Each number is 50 + 12 x the weight over the matrix's rms, rounded and kept within 0 to 99. Layers, rows and columns count from 0.

# layer 4 MLP up, 384x96, rms 0.28, rows 158-174, columns 0-95
49 42 31 45 46 50 55 56 34 91 44 48 69 84 43 24 52 61 69 70 44 59 58 39 46 56 52 45 52 26 34 53 61 41 30 43 34 34 44 56 48 73 59 58 45 66 27 54 53 48 46 48 50 56 47 43 89 57 25 51 55 42 80 28 61 56 63 29 68 43 42 51 83 38 57 50 55 38 48 52 58 53 67 29 57 34 41 44 61 44 70 43 51 48 36 60
56 35 29 46 47 51 42 78 45 35 49 50 50 42 57 36 37 64 51 46 40 65 64 46 62 70 38 38 51 46 20 55 70 69 45 54 39 82 48 47 47 64 53 70 41 23 53 54 76 70 42 63 50 63 65 61 62 31 36 42 27 40 44 48 25 52 37 23 69 77 31 57 76 63 66 34 64 46 60 28 32 69 53 37 58 27 55 40 60 69 55 57 61 70 64 44
33 38 56 53 58 36 42 51 45 51 52 56 58 53 51 52 59 56 21 40 44 43 33 46 64 48 52 48 63 54 44 51 68 49 43 62 54 54 59 81 44 68 50 49 27 52 46 52 44 50 52 48 44 32 46 58 70 55 46 52 79 49 53 55 63 47 40 39 52 65 40 62 51 55 46 52 36 29 46 43 51 56 51 65 61 45 56 58 71 48 39 47 43 27 67 67
40 56 44 36 34 44 36 64 43 70 43 56 63 59 50 70 28 42 29 45 38 67 30 47 53 43 53 75 31 65 40 47 42 45 63 37 50 49 41 65 57 39 37 42 40 30 36 24 47 52 51 61 56 69 61 22 58 29 15 63 67 55 62 53 50 54 62 60 41 71 34 53 68 62 56 42 62 39 62 48 39 55 62 43 51 52 60 48 68 49 50 50 52 71 62 48
43 33 34 54 47 22 40 12 42 55 39 61 57 48 58 38 57 53 41 48 39 36 45 44 42 56 64 70 10 54 31 60 55 34 46 49 29 52 35 42 46 42 43 53 40 53 43 41 47 10 49 69 77 46 51 43 78 54 40 41 44 68 62 55 55 38 53 66 42 39 64 48 56 53 19 34 48 34 47 41 56 50 60 65 62 63 55 54 64 59 78 48 52 54 61 48
66 64 38 49 46 60 43 56 43 59 56 60 46 66 42 48 45 61 34 56 62 62 46 48 36 33 42 50 65 47 31 40 80 49 70 41 43 37 30 16 47 70 34 40 55 30 42 52 35 34 46 51 70 38 36 48 55 60 43 46 68 23 59 49 52 45 58 26 57 45 45 40 42 58 54 73 52 31 58 37 49 58 50 39 64 41 16 42 39 48 40 61 58 22 30 45
40 53 59 45 47 42 25 21 58 39 42 65 51 60 60 76 46 50 50 55 57 55 34 54 49 47 40 63 54 53 47 52 52 39 37 43 49 73 35 33 59 46 42 42 52 64 63 44 48 51 48 51 54 59 45 35 58 45 44 59 51 38 65 59 44 50 50 46 74 61 42 60 53 52 34 25 62 54 61 21 55 66 51 43 48 30 44 65 52 40 69 73 50 53 36 53
57 50 56 41 55 42 55 59 48 53 55 35 61 47 47 38 34 50 51 79 49 51 49 43 22 45 46 35 54 55 43 46 45 42 53 48 41 69 62 61 62 63 49 60 42 49 51 46 53 56 39 56 44 75 59 48 66 54 61 42 62 33 52 45 57 52 40 29 59 55 57 61 62 33 55 33 37 25 49 40 71 51 52 54 47 43 46 36 49 44 50 41 35 64 34 47
50 58 60 50 69 34 29 41 37 42 79 45 76 29 31 69 48 63 58 56 47 33 55 34 57 43 81 51 50 47 42 60 50 44 56 72 51 37 49 54 33 52 24 28 57 62 26 65 74 62 56 47 55 64 39 50 45 42 42 68 74 50 26 64 50 49 36 47 76 53 47 55 19 40 45 64 35 52 27 59 35 54 46 73 53 64 50 47 61 53 39 58 50 54 46 34
45 68 53 39 70 49 46 51 37 42 58 54 37 62 64 28 50 52 62 52 44 25 24 73 43 36 47 35 28 52 38 45 66 79 56 29 43 51 65 64 60 44 41 57 45 49 45 39 81 67 44 35 53 62 68 60 73 29 35 42 53 39 42 55 63 68 54 47 37 51 60 68 69 21 31 49 49 30 39 70 64 57 51 74 34 80 68 51 44 42 42 47 32 45 42 49
36 59 29 64 40 40 32 49 66 41 48 58 37 53 55 42 48 60 50 28 33 61 37 43 40 45 69 60 51 48 48 54 55 48 66 37 33 64 43 51 49 61 50 45 53 51 47 57 59 52 64 63 53 49 62 51 66 36 62 58 40 48 61 43 36 53 47 73 78 45 33 52 27 40 62 67 55 53 37 46 39 52 38 37 47 46 65 67 57 51 32 53 32 31 54 36
55 59 37 41 58 34 35 44 52 49 48 37 33 50 69 57 50 63 54 47 45 38 64 52 54 57 45 27 37 63 40 66 58 28 31 70 65 45 59 61 50 53 49 50 56 28 48 52 52 45 64 58 55 47 41 46 44 62 40 51 38 42 62 56 59 65 59 35 33 36 33 61 57 55 54 43 60 29 50 56 20 62 36 53 56 53 43 35 77 46 62 48 48 57 65 62
68 66 41 53 41 37 66 27 76 45 54 51 60 55 46 27 42 61 44 66 81 49 66 47 39 18 66 58 55 56 38 40 39 63 37 45 50 56 69 63 47 50 24 39 63 22 52 45 62 46 48 50 69 71 22 32 62 58 60 41 63 40 44 68 31 58 54 45 86 38 45 34 32 28 44 46 42 57 51 50 28 51 56 63 51 48 46 74 56 38 40 33 26 42 50 20
53 61 43 44 47 52 49 43 55 48 45 55 65 47 54 46 52 53 50 58 53 53 45 46 48 47 46 48 54 55 41 45 55 49 58 46 59 54 52 54 56 62 46 46 52 48 46 44 46 48 44 50 50 47 48 53 57 50 53 58 52 49 51 45 44 45 49 46 59 48 53 50 54 46 47 55 56 45 58 52 50 44 48 52 53 56 52 53 44 39 43 58 46 56 49 47
58 60 34 46 58 19 52 59 37 64 44 62 44 65 40 39 25 58 60 51 64 48 56 72 39 31 53 43 41 48 57 64 71 65 35 40 69 55 71 66 64 53 68 52 50 38 26 42 44 47 62 53 47 51 51 69 78 70 36 65 39 22 45 50 56 35 46 38 44 42 34 51 48 58 64 44 50 43 38 34 42 46 48 59 45 52 67 52 46 48 44 44 46 47 48 36
78 41 56 49 51 32 58 44 39 37 56 58 41 38 37 33 42 38 72 65 68 51 43 40 51 11 49 39 52 46 33 62 48 40 55 42 37 60 41 67 64 50 43 58 52 40 25 65 69 53 39 75 44 44 47 61 29 60 61 67 79 55 47 44 59 54 53 34 77 58 60 57 49 40 29 74 23 21 62 54 56 50 62 38 52 51 13 49 33 34 48 44 57 57 43 71
33 61 57 50 67 52 46 32 45 69 54 53 41 48 30 65 59 48 66 59 55 55 33 50 80 28 38 50 49 71 23 63 44 41 64 55 46 47 38 49 51 47 61 49 52 62 31 73 66 37 59 82 49 32 68 39 64 45 51 44 93 55 72 66 37 27 70 55 60 44 41 58 46 51 62 49 73 40 64 57 39 78 45 65 33 24 59 43 41 70 50 57 61 57 56 52
# layer 4 MLP down (transposed), 384x96, rms 0.215, rows 158-174, columns 0-95
54 67 71 47 70 59 43 49 58 43 19 51 45 74 51 39 34 46 53 63 42 45 61 39 43 58 49 55 47 23 67 49 69 60 43 54 45 31 37 51 71 57 41 34 37 51 45 61 55 44 51 33 45 53 52 46 51 59 56 45 64 29 45 71 50 40 40 38 25 41 39 50 59 52 53 32 36 53 63 49 48 52 77 47 68 67 39 66 38 48 49 49 57 41 54 55
60 71 55 43 70 28 35 43 44 33 39 31 59 29 32 55 60 64 52 54 38 72 39 44 47 78 70 39 46 36 47 21 48 62 60 50 46 40 36 31 54 63 54 41 54 54 61 31 60 79 49 61 50 50 37 45 60 50 74 60 35 60 43 45 68 81 27 40 16 61 59 33 82 24 65 45 30 53 55 47 48 17 46 40 46 29 55 44 57 52 36 37 43 33 45 45
44 46 48 76 64 47 57 66 39 34 73 38 33 48 44 46 56 48 57 66 25 77 63 62 58 68 46 40 48 64 48 48 51 51 56 57 51 46 42 43 63 48 55 48 59 65 40 48 42 47 53 37 56 57 41 20 70 84 47 60 56 46 43 49 49 46 52 66 58 46 41 59 58 49 60 64 43 38 60 41 65 55 21 59 63 47 47 47 45 44 33 44 35 48 60 69
54 39 36 56 53 49 53 61 56 42 45 72 29 60 50 52 63 63 50 55 44 39 57 33 49 61 47 37 39 35 68 30 49 84 33 38 44 82 58 49 59 63 50 36 64 55 53 43 47 45 45 41 39 31 43 58 26 64 68 39 48 57 36 27 63 48 46 58 58 65 60 39 66 45 82 64 21 53 30 75 70 52 47 52 47 68 27 61 35 57 42 43 79 44 59 33
62 26 57 62 64 84 49 55 62 45 49 55 50 44 54 27 63 42 41 46 50 60 57 57 36 65 46 30 67 37 43 56 39 55 32 35 38 38 56 40 59 47 44 46 45 41 61 32 69 68 20 32 56 50 38 53 50 52 21 49 60 40 40 53 56 42 54 70 34 58 57 58 27 54 42 55 51 41 46 50 54 39 59 48 59 61 47 48 42 35 62 64 70 51 60 78
55 68 43 63 34 45 58 56 47 18 33 75 53 68 39 39 63 36 47 54 21 52 46 53 39 50 58 33 46 47 59 24 41 47 50 54 75 69 34 51 23 40 40 65 34 49 38 49 64 42 59 73 34 54 36 57 47 40 44 60 45 25 66 26 41 35 26 43 36 65 46 50 34 31 28 29 60 37 37 43 38 33 39 58 31 61 49 71 50 68 58 67 22 39 36 34
52 56 55 46 51 47 40 43 78 69 45 32 29 59 34 50 43 53 65 71 39 36 50 53 71 33 68 42 54 35 54 26 39 45 25 52 37 48 72 56 51 44 59 42 42 50 53 61 36 64 44 55 55 52 71 30 51 60 51 55 60 37 32 66 58 48 61 65 46 60 38 45 58 57 42 69 81 67 51 49 61 42 27 52 55 34 12 41 40 52 42 60 62 44 52 16
50 62 63 55 66 40 62 60 47 37 45 43 61 62 45 44 52 42 60 69 38 58 67 43 29 48 57 44 47 58 66 55 57 53 51 49 46 48 52 41 44 36 41 73 50 42 39 75 48 44 43 51 24 58 46 54 48 39 54 56 62 53 52 61 55 43 61 52 45 49 41 51 71 41 64 46 52 50 54 38 42 49 51 38 51 62 40 55 51 47 56 45 61 36 40 58
56 48 39 49 47 37 36 33 50 68 74 53 56 59 52 38 21 51 65 57 15 45 53 26 55 37 50 45 35 46 56 46 70 65 57 59 32 54 24 48 37 74 50 48 36 60 43 50 50 60 53 48 49 47 58 53 50 51 57 42 79 36 50 59 56 60 52 46 69 44 48 52 52 47 41 41 25 47 46 28 39 53 47 49 51 53 57 52 62 73 57 60 52 47 76 43
52 56 42 40 38 50 59 38 48 39 66 49 33 71 47 51 74 46 68 33 45 35 42 45 79 23 62 54 49 44 46 54 45 67 61 55 33 46 41 55 75 54 36 32 48 50 37 28 42 59 49 41 57 58 49 48 32 39 21 53 49 58 60 52 56 58 55 72 28 47 41 68 49 38 55 63 41 50 39 44 52 55 27 61 43 53 48 57 52 85 33 45 52 56 40 58
51 47 26 63 45 41 48 41 54 61 50 72 44 60 55 66 71 52 55 62 47 36 45 35 45 58 51 34 44 46 60 56 36 50 37 66 69 76 59 73 67 52 45 57 56 51 37 63 46 68 59 50 46 57 31 37 48 48 84 49 63 76 44 53 44 34 51 61 56 54 71 58 34 44 60 62 49 32 39 56 37 51 72 54 33 47 49 65 34 47 47 49 51 47 49 68
55 28 42 64 46 79 34 49 47 61 61 43 46 38 53 54 64 15 39 35 48 50 29 47 46 52 40 41 34 29 49 80 29 54 85 46 63 44 54 20 49 38 71 36 49 58 51 45 41 36 38 49 46 49 28 58 41 47 68 28 60 40 63 40 50 52 53 53 30 47 55 70 58 42 52 33 62 34 55 43 33 52 64 17 45 50 46 60 35 46 71 63 26 74 38 60
51 49 37 62 10 50 61 59 48 45 19 52 58 53 46 61 66 50 39 44 45 53 38 47 53 45 63 51 56 60 51 51 52 63 62 50 56 62 53 64 63 49 52 42 37 67 70 28 54 49 58 47 53 55 54 55 33 47 08 51 27 60 55 41 39 34 55 38 88 45 53 52 39 30 49 45 30 59 38 68 54 64 32 60 49 56 60 52 51 41 69 47 58 64 61 63
47 39 52 56 64 68 42 61 44 54 52 49 47 54 60 40 51 46 66 56 53 37 46 62 54 33 43 72 39 44 44 53 40 56 50 62 51 66 54 47 47 43 55 30 56 38 50 61 36 60 44 47 50 42 39 51 34 52 51 54 32 56 49 62 43 55 55 33 55 57 44 62 40 52 47 51 64 58 46 53 49 53 39 44 40 48 50 59 50 62 46 48 60 52 39 60
39 55 73 75 56 52 66 72 33 37 34 52 53 35 43 48 57 45 37 49 42 73 56 54 55 41 53 62 37 51 72 57 69 33 68 44 48 56 45 44 56 55 54 43 69 57 42 40 26 28 62 41 49 47 54 50 30 60 55 34 48 32 42 60 67 45 48 57 52 62 39 54 47 49 61 45 60 47 67 43 55 43 56 45 50 56 59 66 50 36 54 69 50 33 43 65
45 28 73 55 39 69 40 64 48 33 71 29 48 47 59 62 42 73 52 49 40 57 61 49 47 54 45 50 51 74 74 53 44 58 64 70 63 34 60 34 59 61 46 52 65 55 60 42 36 30 79 38 66 51 39 54 39 46 70 48 50 53 45 58 55 60 31 58 38 49 57 65 65 31 58 49 44 46 25 55 57 40 43 52 34 60 39 53 68 45 35 39 44 61 44 45
41 42 62 66 24 37 46 76 54 47 59 50 49 42 66 42 45 71 69 45 47 66 54 58 69 35 35 34 60 50 65 74 75 52 58 57 50 54 54 49 44 52 54 47 48 46 42 71 39 28 37 64 30 66 48 55 26 38 43 44 57 69 35 43 43 69 51 46 53 60 52 44 74 52 70 34 57 36 44 56 67 35 70 55 59 69 38 45 73 61 36 37 21 55 29 64